config.toml
norm = "rmsnorm"
rope_theta = 1020.0
rope_fraction = 0.5
tie_word_embeddings = false
extras = ["local attention windows", "gated attention", "value embeddings", "hashed n-gram embeddings", "a smear gate", "an embedding shortcut", "skips across layers", "capped logits"]
init_std_qkv = 0.0239
init_std_up = 0.0239
lr_mult_o = 0.916
beta1 = 0.95
lr_head = 0.0077
schedule = "wsd"
decay_fraction = 1.0
final_lr_fraction = 0.0
batch_tokens = [32768, 65536, 98304]
Each number is 500 + 40 x the weight over its row's rms, rounded and kept within 0 to 999. Layers, rows and columns count from 0. Numbers have three digits each. The size before them is the row's rms in percent of the matrix's.

# gate: layer 10 MLP gate, 1216x448, rms 0.256, rows 733-799, columns 64-127
# up: layer 10 MLP up, 1216x448, rms 0.256, rows 733-799, columns 64-127
# down: layer 10 MLP down (transposed), 1216x448, rms 0.299, rows 733-798, columns 64-127
gate733 101:510483562480460486447504472470532524490473449510529508524476529538449538462502486423450516514497590521590510489551483548501460540495571569485511458462513479527531584527464514418548480530475412
up733 098:485517448509510560461488523517575448529482496482528512544452546520510438487506515504521455550473540517463504451491486576496453511541403475448538552516506555530546608500487475438393554541490436
down733 094:508512514468501512545500517515514489512545465498516567495503512533621503494427492498495443525506502552437547524526522545502516513520435478515451442529562434517502503564443469574459482459513545
gate734 098:436474540537520505452486528503490446460430565458494514495497509516416514485458529499460569442571406463548568521480473539502406509523584492460493449409484621574509522569509538563505428507499458
up734 101:535518447525540459489510413419518465500426493498480500501419513563529534542532518470452465490486469480482584533558484495517484499498517459432490455560561483553488522521538538461534498560537495
down734 101:522538443467517445498500442493504524484500443436550528474488507535487491477485572559505510558497484533498517461478499518522502413427407462511546513492500491451476449479438453467542486516460468
gate735 099:564439467525528530476506536524518501538514472467466512502518537497486519500492570485485446574526460575469431517536502436499468472559512491545572583469504503517499489509479505453475496474479525
up735 104:505520516531508561556455506471544481479508490519500452539567529508551493529505477597528472524437499430493523444459628499568477518476500512554461427456456502536508552472548469477520589541449501
down735 101:542487514482528486561558453501470496476431533507512485431513471457443527468462455448446518507490449527475420583517431468456529522491534546504532525580709505493527465403471514556413523560556515
gate736 103:518550517477488509511469477461532412493428495390524472495532478563514543455505530562497598529459463453551508522504508482442524573473523470525482471565495534493520479512499441507501494502482512
up736 103:399534458484518445479495510432459502440445509518551522518492459422520589454476450530614535552486476428487474487478513500535433562445542523487456537500479517504547449509496433558517480477429521
down736 098:498486523587516496458557513571449494456479497486514466564483471458415555486495434485514557446450509511530499544531489484510539526496517524539511505452607432397469499524538434569505464490536518
gate737 107:532540519410474528468488492510556494487524458466429594428489535503491447535483500521572455444471520504481466524449493389551572503426510460498595494490592530518500557548407512489473480564466487
up737 107:524524517501466486567521485467525496507479558515504509526501518499569478534528544536439487567496535419523454467494514492505447500472460512506503471546486599461518505518497525521553424436487537
down737 094:416500498563580464437496496480447534540489493467488492500538417540471583562515467540446506474517474464540502550491474527531423445526471560435511530477649486499504431480513484467457529498465532
gate738 100:535482487545476538498564516521478470499485560462501524506486517485492554561513519536524467574526459533460489481543432499486537495509567542463548526506508569466529531462536507522497542562444428
up738 104:528516527569498545470505555484468479486564510458484497555445437530477508504483508556492494599475470533411510499472498485482566517549543455422548496535521574543500525491403512470458482554482419
down738 103:512500560498510518496509535531502565461570557484480397468483517512539554508507509511541475470458495476466548500462485505521517501577515562529571423462387495495504454453433488453465580479485474
gate739 099:482543385506517459485473478475508525521466491533439415483428451452519482437526488554546580525549530549462487523558535550527521494468491485492480448429540484500524539537472498420464452554483538
up739 097:420535448499529471496485483505550521475445495525484496429512505533495544547492514603554462576543506489429522434548504473565459464532546549579523460471497483382513524487510436431561513442469459
down739 101:466566487478554539454492521551560526494542556472507539481449543462501468448518511514521458547481472468591472505504486479497457463495524482539513509452492486472489471551504479462555545486468526
gate740 099:497469475562589457482526446501459456422508585370479447484526536520478515558526522457527399490537486538453453524456522524484552452533485606579521508489531449490545483492509516454500460489499522
up740 103:506446404510558459426544471393479420548528527497546528514531517572428507518539486455544476500516472521535577466508512448557412542492509504512502491550493507455511458525420530560545502508511536
down740 100:525475435517506507560617515516468471519510492531505502537524519501420474511581573482474481491441482555448493544483461553472526485457509537516531504485407541506501501484534427494473489546533480
gate741 100:517506453522504536424461473488557493566457450540487495479421548513539414507488498447476593497476450507512518487422541458511469455471451572465513470503514495536479500422475475492469504565401516
up741 098:510497440521530489521551514447436506608493571453443498553539538504492549439503455510520531479511541529494482561509481536463556519516578519516499497548511536413486538497481504499536433490486537
down741 096:471452516478503496475547481521505511510472518554521493529502466505510393422567489482511473426507516579512473515555554466461524512528513475467527536611553530478516536443505522518481534479492497
gate742 097:582443468476517551480459507554525537458530523519484488428500516535566466530594503525483576444448534536518529473431434520475499528461470475457500511530483514552573562458466532534518587523467447
up742 097:537531540472520460456564478489547436519423511499495545593509526536509505484437465460528484394486567497479381499506557503480537470495442576437473473536461487534505491496504506479531555530447515
down742 096:481455501471527476494507445511452475500549558544532461480409454552522459549494445472514539512508485488511494531436540491480495485558596529470514481511323527474536546545464489497492462511480451
gate743 106:559509476548492498524532542517474482509506469480488553520550536543513522450486551509476554501489450553551435546500523487500545589532491487543483474569436464458484444469435529495395568439446515
up743 104:524479388491532532540502494495517489476571486540529450528567436497496516509492518479453500524519541440538521462504460603442586505510484500523496503536514502535558503548514432486507516476485475
down743 101:449508520594508551450444507472485454504421439497489515505456475555459532544511487495473479466546558497503493568559534527464536505522556574472468496467567430476502464530513546503544498437478517
gate744 097:450449527573506529500523550537505523526519513514482499562530498460514503526552492519481549462467532459458478492462574539435477463481545558485491474540466499483526484549533561485510422539569518
up744 100:457536535518459425501498506426499493509483434524479511556526471525460558556479419545432513555505548436455495465499438506546501489528533504496533416499508452492572475538470530483483458498514486
down744 102:462515533505467457479488509540560534500511493488494503551504479453544478484487534524549432515455491495517519516457471577525433491509486507490519491491555518488481520417492434482443494519487542
gate745 099:407429507495548514496491496454504556563542490518522455451499480488436482542455521461454480441402484425509488482511465450496478517503555551500507444511509462464483547474543509493455471476531468
up745 100:509513489504587501499474478511505457461491492508492491495495580500459539489440438459455510565527503551518471500530477417500496479513493497499435443510502503475485502576434507528542561520521479
down745 100:482393437474480551488608502475486532569475551483568453548489453493448502474538547506537392513488488489509438553502546484608527523492523540469507506525498512453442461427548521440537550526504436
gate746 100:460551538451497600526475486523498490508556490483407471483544487496544511473531508444483504470468443547395502539546547436514489524533504488521468485486496465453479535462486394518496504494468494
up746 102:534497537540408529548506472455473436482440497572450462501507511528517509547438513572514476565425524442519457463502547516521473518573499521512535452488512484523548455483481651486526460518549510
down746 100:551456537511481471462423470511595505594511530511463480429587490563440451575549445516451460511523430477512492552475466527511415479519559531527375502458589491530510411457533523568614480488535500
gate747 096:528464535468590573549494495520471469417533551583576530559525476448459494505571522559557500518479525521387533539403403414517487473475508520499484476520507512537518504453486447523514517552402504
up747 098:497597442480456539543437512511442480479550561518473549577472505490508551476490415541548545580342455516534527530456484506528523473518496543518508518451459564610480514478536467530486491514426463
down747 102:450529480489516522495542475537491507550472560560485527524481537601431475506427521436486486444502471519526545516443491388464512521548535556460448481470492464508439497488459482511448558479547506
gate748 099:458512526485440489514498526498497556487495463525572500518508537470505459500434500538481567580460505569509485424528446527510573538496488466505479497408501476486596542490525496463528482465442483
up748 101:503540488476541469488481436429468463546547510481539471523522491478570526512496561565489487532506563548502503493491450486479428602473531552541527431554436510512542459524473542420541477453529485
down748 101:436477498482503487422531503478479554444544514468499549588499556472496466447509526522382532502509512503539563497547580523465512497527427513474553519451415450532392535514494597493535448458374503
gate749 100:492536548445511404500504573481513451569451563524441476504522595475471521455552620500516487462447532491502420573459537497537515526499522491490542497538489427519482547529526514519490543504461538
up749 103:554475554499528532540462494520476566504437501482571504518492529519582494535523523535489517435500544515466524498463570541497557472468522470480543561532475530543566454471577538456517416561578502
down749 105:526433474510481522465528471512533460484532551539522543564503554492511604508516498529528590476482417548526464480527467512457455496518540508477530516451662520538479535528483478606539485526519537
gate750 096:477471525515513565493512515457509467460540568481515539510555489548512575433449475489525522505483521550454515470520523542467479514520435529540450466509508492516435568508540431510450511478430465
up750 093:435498475534378486508503509466586463628478566475522591468485578483460494547475491487492536438537479557478494562506522458538481531480506534489563515494517515517485476455566506449540422470490516
down750 095:521544441564414547515472475568442470474443472433457584492486545505508492526496484498465550489561502464479583544496514486474521526529488482552494517453546552532453452485533474552536533489514529
gate751 099:488483547525469521438499541532464397481478531509520493497471489466498513521450516520516474491417496500502518552485493536526545533462529467475546517532544486508563505503457469490456505494523465
up751 095:520445502494488472479507516532549457482531567450528517503488557526456527487555542412498447535536518540480450503533556492518555495527527530505528457528522523499494583511496557526484516481537483
down751 103:495468555421505413436574469586488505461520481510562526451462526511428505522512529407492557488536478518567534511502512530436487526445552477559482432468480556523511418503529466427494499471482572
gate752 102:526506515533448494437467519450507513559519518427526498470561424524488503486521534478540472498441534520545554494521501374494477523500480553436449489551524544529547514482496538480432515490561475
up752 101:504457475552536490512497506511591514484444448553501545455429495474661515525476452492496484454491474494530464491514572577473440517520505468452515452462521411573484480492525523553537471528427451
down752 098:513384524475495461525509438502448481444489497525514446536468498398500449477494475449497471443499513503512432497500466486466405507480461495546523497457554500448455531530520450444557485530528504
gate753 096:500474461542542474620502521512553513450445436492511501470518461550460455438430496479491460574528526468530568519483536546464535479539526463546544557417479540514559501479545465476456478525516482
up753 100:544528580545471460542510459551513526466507437470455538453571518575448618485556553524440505445457458582554456458477499449557464558457540482420434503465486428494471522507470550566499440557605560
down753 099:519490510494485562442534440461459533493462478460567531520503472570471466480490519548519477472487554506498556474522548479472490514490562524558468468468615480542442557466539484586506512510445467
gate754 096:573570493474495488502564467495504480500522511503504536474435529502513479522523484494590496464417417511551426486450480553503525494500490464442427475564468541559515474544567452440496525467530543
up754 100:486488578441480563457482455522539444542535517511548517448526540458609464432462521436564491427525497557519538461440442502517609500480482484396455529441504559538454492511487480468488610493427548
down754 097:532532433540522474503409504494635491536498449499553503456467498511542439502579518420492489555493518487486512545520561498451512456539500503489494492516456542470480473548487456465519553522524479
gate755 099:452510463482454569504536437505517509555481482458564485417512472459485420488588535481493436510496442467567600466495447512580546547517463451495551485479502528595506434493484446476556494480499464
up755 099:525497548522532522488541493544517532463482497453489488464516511534448452521460445505537500583525474534534550542447527524453464501568468483560474498506545438464523435435492460494499480508516547
down755 098:450549488466427466497450495558515553501527530519501477516485536469538437481514449563498543445492510553527522648439548553560478521448462483479460474533633441460502513517520531537471439503471507
gate756 101:528539573482444482533504441499499485558507487537549565506451584481405456484498524457506480538484460525547450494499456421507505492415526449486569488540503456463510526514526503560468482467509554
up756 105:485484517469546575564459464463480493499533547503444516436463547490497573440517538487553508484523533463495492442467534482512501521533508426520541502525482485531508481514508520526534498534582422
down756 103:422523425496532406452441502496481522441506485530519516508542467503489503455522555538478468485480535467530465524435481489465546527469516477506485586548406415509477523565516478462459550526457504
gate757 101:461557438478530542495478487534485494522453502543480439473533483455491504514480488485529500453489473425483523493542507446529536479536505488546438471487535439482510418484506432451403465443519471
up757 098:510485501425535456451476453480529503432572493482448484527528465520551513490475504577495556526475521560532446403469484512483397525485530522512507525464514508568485454500455528526577506516476524
down757 102:506469498537558498471470505470425496486586503473457491496511461517458445488534581475557511499464463488452543459504467483497515490536476452471483568434571490539470557501458518526522496455535517
gate758 103:506453489403506456481453503516419488508468485505538504522478469510521551486472492532530393536550510485538434468501610440517487439536487493514467444440472537503557412498503471500532488490449574
up758 101:522548558521483432559492467465520462450428439490487496475502513504485512490495525434519474509447507521549486520497495528505486580542452498455517504457561541513536523439481571459457431392490527
down758 100:507474519559488544478428497432510538511528542426470488577518470466445462531519529505503489489504503503461498544489483531532495503495549492467478416512430418560508511533615434527555439592530530
gate759 100:437504575477483515455431448517508461494519489537486452483486517486469515513467587506489552493502457516433538463499528470495467490493483545472471539517508519532457475477522512563512519495489450
up759 100:537448462517456511481581519470472502567509509443520558462447529449450476488498464546546472437506499466505480510446482560460472484450512463490498490571446454535532415528539447454569502495513606
down759 099:500501471554510528518533520417510485557494463472510480499517480499484419449470476562510506404471468533513482466539460395485450477484440490494496474456544546523469493481480472476549424546521549
gate760 098:445550521500463615513501562479554482503526525490541492487511458472519520455500510564533455535483547469509470485503503468548502561477521571539544557495520471500507452454523445461441562510520500
up760 099:486514463482510497547479540432520465498437514496463494486538511536592554493536508513519455524472475473574490537493514513464511500541483518444435475531515452465484435476526492466416444498465510
down760 103:461550477516460476525480493506543524483535508500520483521441527504492503568470552460514457472512455490460546528437548511545509517513466474506476535525258531485469499473523564455445529536518496
gate761 103:440464525482519512552480498533512461438519542444468472508555448562518496524510456554511513440558530453465496485528468515526512503390491465466507479563520458418512552473511395451523498506556461
up761 099:468519433519490502526511485458407473494488415529484509556505504501430437548524483489496455573498561379512505458493454500457485502571464494547484487543505490509522525504475513526487555449565533
down761 100:513490505487586484570437473506511501543491460581454568507469491480547517558432530441489509492520480497454486552523463553450555458467495561529464469527442468476469511564533451533498527453498458
gate762 104:473462460506548489451528527485546511541474514514471559571485458529448508483517496482500504534494518556511467461541482567445582489463488524551445462459487483513421426508502539482563477482531650
up762 099:544470445484466605485505572457551526509526553493468495478540474503448467513577520515512535498480452519487472492541593497457513460532531526497575511464541511503525577547482509500494527543428489
down762 102:542484537486505468487529519495446488513525449554475477522571486475512477496425478526557482482487490452486498549477543508511456488493471477498491448510403485602511429465528486518461444459565489
gate763 099:461537541534495445520499529508526529511488553492540483505486531495498501498465491500519472457488479561619481542482412488454515501463472551515523468520498487460581504501553500435546441530482528
up763 098:534456473489513493516546483458497495505521529435481562490540499508453523489466511426480470500477526517501519442591506554489465477437478567530585494479501463563522460454470513493443488438447458
down763 097:504537506537441476504509607457513514474493538407519519533426520525529555561452470491532466567491479491503456509500604570528541518509479435505493495426415555515481570445531483501487515533442492
gate764 102:516521471414483519476504511460478582515564470523471517533437548425449524478530538475423476485533543517481399504551536556521505474538462473477564552567520576499494520525503492489443501425544481
up764 101:503460557472512427474464533494602455488558510512500511514515492559441496458472491501561570456470524535534529448437409500495524448480468514482482502487494506450500549500516556453511537494489590
down764 102:515534422530492453524518450493444494465559564498544429525508492478496521505522572513430541528484500567452485512508435467534525465474492511504545495488538435462515505544488475486477509483476485
gate765 114:433488454405498535483464403521435515444540562586537440466468546568461524514533428558520521526483467497551478527499553543497511540526549525431489497503483444460512535432546512455497502439467508
up765 113:565541493517510540503501600512571506577483491413503496594536464408522584542542488392468425509505542494439511462446416476474547537536514440545508548463539535510541507551478538614520461555535445
down765 108:516530484477484475524488442441499497461564498510549461487471575530547519506541523526554570508430534488555494525442516496576549544519487504482505483542641446455549517497554506427519492420426520
gate766 103:531463496495538468486489509489549533437536462528478481527444423503523534580546492460526533511529498591447525489582479555501503497507480492517498483428490485479537476495528526445467484453441501
up766 098:544461485556510496512462442544479554484496545440560532540578507487533470576550582497496460468549540512500519518480491531481489530557483521549547508408461476467601513543526523435517513545569516
down766 100:522587497524495447475511479528553492547534519519482517440501493503528385462477451470495588541553421482515532493485546507536509532477513483556415435514400505474433572508529524460475542399490558
gate767 104:516495464465552480451590489524505470541548470484463511442524516478505488509471524489449556450476502481463514498556472477500586492509526560531490481496524439555539575558451472532448468521498533
up767 101:586569469500450509609494505549437495482522532551496475525508513500551454487497470504532461522585526491467547565511479477451513533425552471515455557503519537489480462581505465475507570490516438
down767 104:469442545528518506515469520488525532533453460418457475494509531485529516503511479442475540448528509544497498454522540542480544468485402581489453474472493489475498484494469552496500520533503511
gate768 098:499513461480491513543470525603529485537488453558528496484554466595460522506484501457546530557505528516519517563589514573461525592490514496460541454502456437508518542510522459462435518489555601
up768 100:545528555525488521490498564551454503536456489489532476523493514485535545484540497498514495533487526373519512580497471502483501485511525507441471528468503541514473556454483516503492561417527539
down768 099:496515435430426431474501481513524501525471473496506414435536468501433464497549525584482493520504524486608523471454571493574461483472460525449521527495526493467493582521585476520520535543485516
gate769 104:527553478458488519470583491532530483532480499486503438558536508550540424510543500558459424500519488522487481410480508517504547531477441534594551440507530540512427507426527507451520517496541441
up769 108:419472522431495523520510470569518547551526485483502506516518524497476491538511532475498516454522508442574538474469481506502477495399476487510441544466522439496483538524448531520517487531499512
down769 104:497509515451539495454533541536511510486517498507529526534429541505465517554479469467503539482490507472470503471507477536516534459423504505438477509493486449510583564564517470546474520489475514
gate770 103:486565492362533476493572528519458530468527606481489460538503489572550518491529493485577447419443500495541493497484456500525478551480472554540458498522480505508506491536523477547547440543528526
up770 106:514486539519485529486544513491514511525513602480441409560540416541477512525507486525411563479459520512505521545506492546502481461517519556459513497411420534487544474420518485536577494417486499
down770 099:464583499490530528466506515526527489535519525492489419521494514509512451483502557499580546465521519466479416439472462576502488556488477534444447516488646543482493542486474458426524534528526457
gate771 080:470493420449459497544544538498568449496517485478523523482446475466485440494506518460477521485526522519460469575548553520456488404477511500466501479484514534482582508488533455528435520487395422
up771 082:509453578502538506493530463440501537437488519514510461525511466488471554489443438473478460518480489481485515418394507523445454511538491496536507527533489499523500448552496492494431561449586486
down771 086:551570507533458554443500447523503534504594522528542489553427583451482527513387518494499538487414479517490472579464463520539465487464484534451527496354492474567529496427409506544494488520510477
gate772 098:466547405479568480495513473492458491422527531479486522475500442503547553437487536507522544443510453418547450467564497453486434534431385581465458499560492557579523434553463517477568476460477491
up772 100:436461481476520482467451465499466490548467490411554487473507514451556489512496527466494470596470547570555506462489506537536545510491447563453510529554521532411538550512441451524485420471465498
down772 105:506461539542588487501495434490495532553551499466435474478511491484520473411483509548551524465523492517582459480452521445467494493487416448469469473527520455506495550424528525571484542474496509
gate773 096:556552474440510543493507472480474547449449431469530487478455491521426492535485409497501491499506488521491554508522473568547505514572484493471540534513532508460492496552527514452521478479489556
up773 094:461522465505558550437516484446463527508552497450514449438464491476534444527489447480537464528489466494511515487470529529531482492500578499480487448461511504511497431501536516555523555477533480
down773 099:533594440573501523508582493532524453549426453437504478504545504559498472534494520496552463519507545553531570507502497576405465502589469544518581509464215484443449455532517545543526484583472540
gate774 097:496470508460557528443504525529542477515500461438493451497540462566477500447530495454492519475499454476504519483486553495484559554513494465547542521534516481494482572469584535539430581520448495
up774 099:482488471472430486500517511536523525519513450538522476486585486488486566462496513516569408596566481502506528501498551467445455503468461473451527530453484550519448554454476502532495515518582453
down774 096:376478410470514526498525520506507554482469543548487504546565560498513539475541517504594515515515494508431500557473483610423481481536499507493476464516556539492526467494420436460523476482445561
gate775 100:518541475500506504503502509494517441487571479533537462527490560515539537536434494571496476528477533460512529478489599478519474447526565500553462440514534489486568498464526521528416497570527424
up775 093:513455501510522507490521417479485502520585472472493495465481405458490381539547503427514532529473498565454457483473588506479466554514526525482509456439476524502483528532428536504490517496494528
down775 100:470513528450494504532432499571531510485541572490630490437500493506490457551495466582481487489582492483466471576528419463502547463553452502568542437481612526540502511554532456450477476541555540
gate776 100:526466463449512504424534548497516484417489593504480546475478502491514448450544538484469500486551435549498562516432375436481496484447468469438522495497479442563502525500552557504446565524575443
up776 097:417467499495516505508558421531485420570541433481515455459488477482514523449576486460512514509524482470493486569460528534518509437565521517505530472553594565509481483437510437423495510477483524
down776 093:555564466514497540493506521438542564450461520505604519490406487549496476570438565566475503479502478530485506516473457480503582489477508482509466543515414430502428498429499492559488458540498478
gate777 105:523498557515484546554490514491508498479493502550464453449422478493546490519476504547517496520582524558518503479564419555557486462502526544421531533512477456555498528522501411467565489509558563
up777 103:474525488514462491531527616499523529515500446515505536514466440463477486532549542463456550528507517499461516515498484479452483496473507501440451557579454476517471483458488549497504499422505454
down777 099:504465559494476495573511533447536512578426553530511515519528490466560529567533574415534440503553477464517457475547470461486465504487479499521477473534508483453518532488516524516493424478511613
gate778 102:506502477552490591466454547620508478495540498542498476479487472408514497482511521442582498468494509450543543475448482556557514441494474592521541519492494467505493545519448513417485475499411479
up778 100:538497482560451421486543518506453511540470481504529460512493481447473481530482488498513489555434508514410635502496505537492476470556492545555498554532488498524489526449474589505434466472502512
down778 101:489473543522466468500465541531459450515503503490469436521452532556449454466511466504496487451403475399593525472447481510425459496531484536508484504517477462528570466468471568529534546539458481
gate779 101:457524488489497455503463526533525474527496481489556444518473497502501506496494504472477608564492489503442460456486514436462457492468523455489497506472515587542488561498520564476504571485558462
up779 099:531533537436543488532468497513522452459502467562485486495507486462470530473534441437518489503480544510522429531480520477467515480455545469490478478449463526520462498511484519497479521501516489
down779 100:559568514507535528523546530563477489420478503474508566491514453529553541496497452503477496470471520526507528455460487535529466597532483528520476487492503520514550507487484448541532510463493413
gate780 102:534462504590502511490524504533542518481504555521499478492484523556501609493455445453479449535555506442487475533474558561568561558429510559556464501523526433476515498468409488503431469516464531
up780 109:528494417480511488426471506534464472435467511515547562538518505504513457528445498525558440529480559402512485521522465501475524440492518472492520474480491465564493486544520424482479413529449505
down780 102:533487567556430472507498456530490428485492500483528525561438550536502514533407490505527495480425471483512535464504434472484410556523496555430446492555438523541506454506503494443468501386498587
gate781 097:432505468522470453512525441591478553481414511487516514437526518490400466471487485490485515464479540479479517520522472504515557507480486504523553520463553586604427542502564481443493555516453512
up781 100:509482470507527452500496474562537436525456438498602480538453536502518460610475465490533531437553508512451537573476445532516529461535474471537525450468506500461520589589530475496535512513499462
down781 101:530575581534571455560496449485460512511523574504468492521529521452520520497492443574414527485493505469505454513498511450526553536490469507514375524562539458518504487521482540515476444471512547
gate782 101:548523489469474537504509449477533491509488446462505462582519533442529468472551476510543557564461572511433476503576441476493505497509569499483518438515466478449516527448509479462491429464518472
up782 103:491510600443487460548517486515500446490454550467523477546514506547519522534510527548473556402537527527460499486443538457424517563563508436463464490552479540555515520536504538468525539517509464
down782 099:540518441499516471573535503438508477448507471546482535520524386571477484528423488554491433529450485468462484492551567588522483471475464519519470538449395512508491448457492495534453548431477512
gate783 100:542555549524530484442457449548540442482569512359481476537561558487438512525469481506477490468541418494546490515437503438516478448530552509498508454484502543503510531525566471486433516543474440
up783 100:497534471501530488403425518464509514482477556555475483506499489531508516552532542465440481454536469496552519515531470415452480552497527523437495442457520510481497556565527524490596517554530449
down783 103:482475530398504500465535534539469541505480523492525510443541540573558465566534515541510489487506457541476523491493486455448491519496462465450482528504511580534502482511450526510468487496511478
gate784 100:602513471470524511495483522432554471468489483519473469552484586448464520470478417458488429465502459501558435426454504470471507546532504493485506540501519477498511505506413473559524452490518555
up784 097:549557549590483450497468450545435531464491554542524484480465528538503438526506468508489482504464497517465538477464463522467479495523494472467588457539572442467507471529486523543489520539461523
down784 102:518453533489513543538560521449464506502465533508531546491556531547472476508472497492563539456427487464513469495537480506510481566473519468491491543529641500519573497501541520554523512495469472
gate785 100:549546488584528443562501472483505502511502552500501514543467426513461481523474534537518550459543453553511462587535576468457524461553446549444484428428505499435595511488533614521568561497515452
up785 102:556574470497494532531506474430465452513550488510548551584469511540550470507530574457535488549484465472474477567550535472502519538480462532492515520491528509525525467528508524527502469484393458
down785 102:558499453546519591513466477393453532485595530527470547495487486429510545449514543481535491520468477493560498562453457512494485516460426474532422490497451513507488512539510502469601547485483479
gate786 100:532495435485531544496550474461525492526486562502509524460467500376456541431496525531497467482489467518504481504440416536511507493491470502533506474555516483458485455525481509475469523481547474
up786 103:561440596518546455539549516577479448537469553473519510464460464460459509519542524459533513524449478519531460521537550498464451558475589564485494508573516559524443493544460460490408457502419464
down786 105:502503495573520422500543527437449518451504495493433495519434458491476570483501528490455507350465486454451509542522510472514495422461493522568482525548595478534540545504569478485602573485481435
gate787 098:515419519502560522496512479527512481494554510551498501536495485515562457517554468529559518589553536482522500487533469498432475508462539489453454495519475445489520530511508512433495522489545493
up787 102:569551451518517530478562415528484494504487423512500544541467524575527548462398528517544485582499530478543511491541506482511539542472487497543574539478483463461520510525560498503494469515550572
down787 100:509522538486482531504565451520526513495503512466549436455514505516484493528516465529502474519518521520519543481433527452501518506468457565482420504532679512531456500432481533513411439444537493
gate788 094:491499495568488508538509467537499426488558493541491467473500510511576502521452578564543525524538497544438549505520509465528471499530513465517500440468485448459527587491525522527539551502484520
up788 095:463511487555456497479526495468457472459426440571484502476499542465498540538529527470480511481470513472521559468582551489553414521519474484436505457519468562491515520557470521514479531497477467
down788 094:547499481399534518458481547466581439484496490537491513504435401450447504594537401557537549486493473428475492551520477518488524515506512547370475546506621506473487487476517511450522526488535532
gate789 103:461464511509608540493482557528490506483514460531494547480470517494472508488451492488478484552517531482537496447540431531484490492541492440484451535547506513538458487502460497412568518530487430
up789 098:480483555431498541561550477496433459456511492554473499568487552575476474437414507472570464532469498563454449509543532508497557392562492456540630526438511527475540487442502381526496508495430510
down789 103:488467537516461493496552549533432511462554517502530496522554540482486487529516562491525553465465568539450497538423488489575568512449516566450581500483526515357492497440535600533536552512499503
gate790 100:556561459528506474532530482463425575490587504509493449519435500437526460520563494430516524420472437509529451498543502501483653437464528515481440565525473489530502405538535529450521479554479522
up790 106:535482460472498480510492562403485452552463491423520572526457538474545510550461462527489513418450503582529493444489584469415432507551574479518530510481545538508532479556456549478479503532545467
down790 102:512540453504521623514471482460486534529504512437552459581515448436498631490492489553506584545500474462510543441461447523451474472432456445472519476543603556519568560461474418456539487473510468
gate791 095:514516464537509533458477552543533533494503472502478483451498554515503471546472457513544483497469456557526460470503523454515476478546523586514552564491495452524444510466487435487568503455472531
up791 102:516535541538478490468559450444474533516495467478561519491503479552522477532506425497517495458503512483504503564518454459512459522524450488538515464508505474524443526496560513440481460578411479
down791 100:555531507472546560448514493546518503449522507490508479476472466453533498452534512564524544489512492491515560501529533530414580428461584476470470549518466490481491488514451546506490555518474552
gate792 101:494530511524478485492475493544513503468476570464450542417528391448439547553393499438544464488586494504481572457515446501464514545448584544416465496539500504524445545500493465473513462540508484
up792 100:529427484534532484508453490479477512505515452538463483554486500485485519492490481479487529549546508549435486581481471499481570555569549486487613473573502468476508523549500547586491369432513526
down792 102:425436468461493562522465515525609447476528536490512417532532480498499512419475514450524512557507515499469504558504449532513528554547453488585522480557469471467454507530559442484469478497479445
gate793 098:509434636498488500480491499506455519486498468466419579522487474482570511427541504474512475561438575470520548439526532505506440531490502528581513541444469514412449563501513494552567499583451538
up793 098:498400517530524498525504492432559456547515533503544416525528523545487440524596479490481438496528475536433527505543533456457573518494517474457524425523493529547558491474524530539483486525508426
down793 097:516470500567494446509486504546539503512374583542493451393501511500509567473506538508442481477459538527495541491504512529540515522491454462625509558455480480523511499426557497493484438439479459
gate794 116:530505469478486467550556538549621541516527439509412531506477530537542494541457490462537475493462512509519524565470515460508533551505495464483473464475476482540508460489588610575538521487551499
up794 114:520451519508504525465550511482528516481568438582496425496523496484510481425450536509562511473475533467503504456484497436464519559523487451497423510436475509533499421474548488509538485494444470
down794 095:578494509568506563522452520573464513486458499495492495583525499500464503471458440429477497551478549503442510456449488521527516459460469481507493540464530501449492467538490524498527493595525471
gate795 100:549468493565543474507444518462426585501547433519449574464542523433539503531477464526543473532544468470522506569484507520430516499495501511475488506477499500487426486518517581553464457518581449
up795 104:540527491551393443508484484578486517506511475508529447499580481529489444473466444529554491553459574476529492542517565508497527511515563464433497430397497443437568601457500571484523555537483457
down795 100:488481484526431502458478513490464445506569552467490492584518444484449517442502566513527562506495502490562608498493520440536520545514433492495480526487321526520518468457464465488543521493520514
gate796 103:500573502535525513513477468471505545471502533540512548557473464525449434456463483549538430505587465501522498428496501543536420488495529520492519419463582530472482494497446579507501557515423494
up796 102:475471516416529525472475493527536511495528455445513423443454481470538487507533480505517447540511455537474453462415539452473518499500455484449513506509481504551464545536531494541516497488485530
down796 100:474505524533543501469543532549483493538482470560467468456508534488453510493578552549496530516546422531529501479485548485514510495499477447450454468431359464536548449518535522513436441504492499
gate797 097:552482544440491446475526515494541518474531529571537476514531473474500524550487478558394461431405518493521543500509508467566471438564565513542440503444529489503492460572507527569481467461470492
up797 103:533499509562451419530499497512441424505473516482575391433478495504478428473495453482593472497430536469481498459451479496513473529489472391563492515490474487534520530451550473468462516478542456
down797 101:462448511519520456536508491463455555454466524413431497467529529510488496462482506493509451552472460574521481604510450417553516518494499459521498474456639585529471542485457507559535479535507587
gate798 098:437523502511472471419503466539580503494450463555498491506436491530521479486520414482472508476572482493521451487556468512511493546469526474465426428469545494531610579516535488467614512514513448
up798 094:517493526484481505510447419507467587523482482473521516501591464500509447500513552440492501531436505498500480468498540433493483489497503476494547530549506522439417489485480518496464448469475519
down798 098:503519444436547511441456512534429507547462452432533505503471491432465540498542489490488539487557479511522508463559515474577430536516529442572420487463699627458560573530492509494462487543488493
gate799 101:570471482487544516479490480467489531551417478556521517520532473472536497490532507569493435439467477424491509439442493545533484454428518499512550483570475506501592580556537470510526525536491568
up799 105:426459455595496568426517453493476402542419565522524477527480484502479434475507438476494490461429548533432475486462538567531512509556460553506501537508466552510474507505430530541499537542517513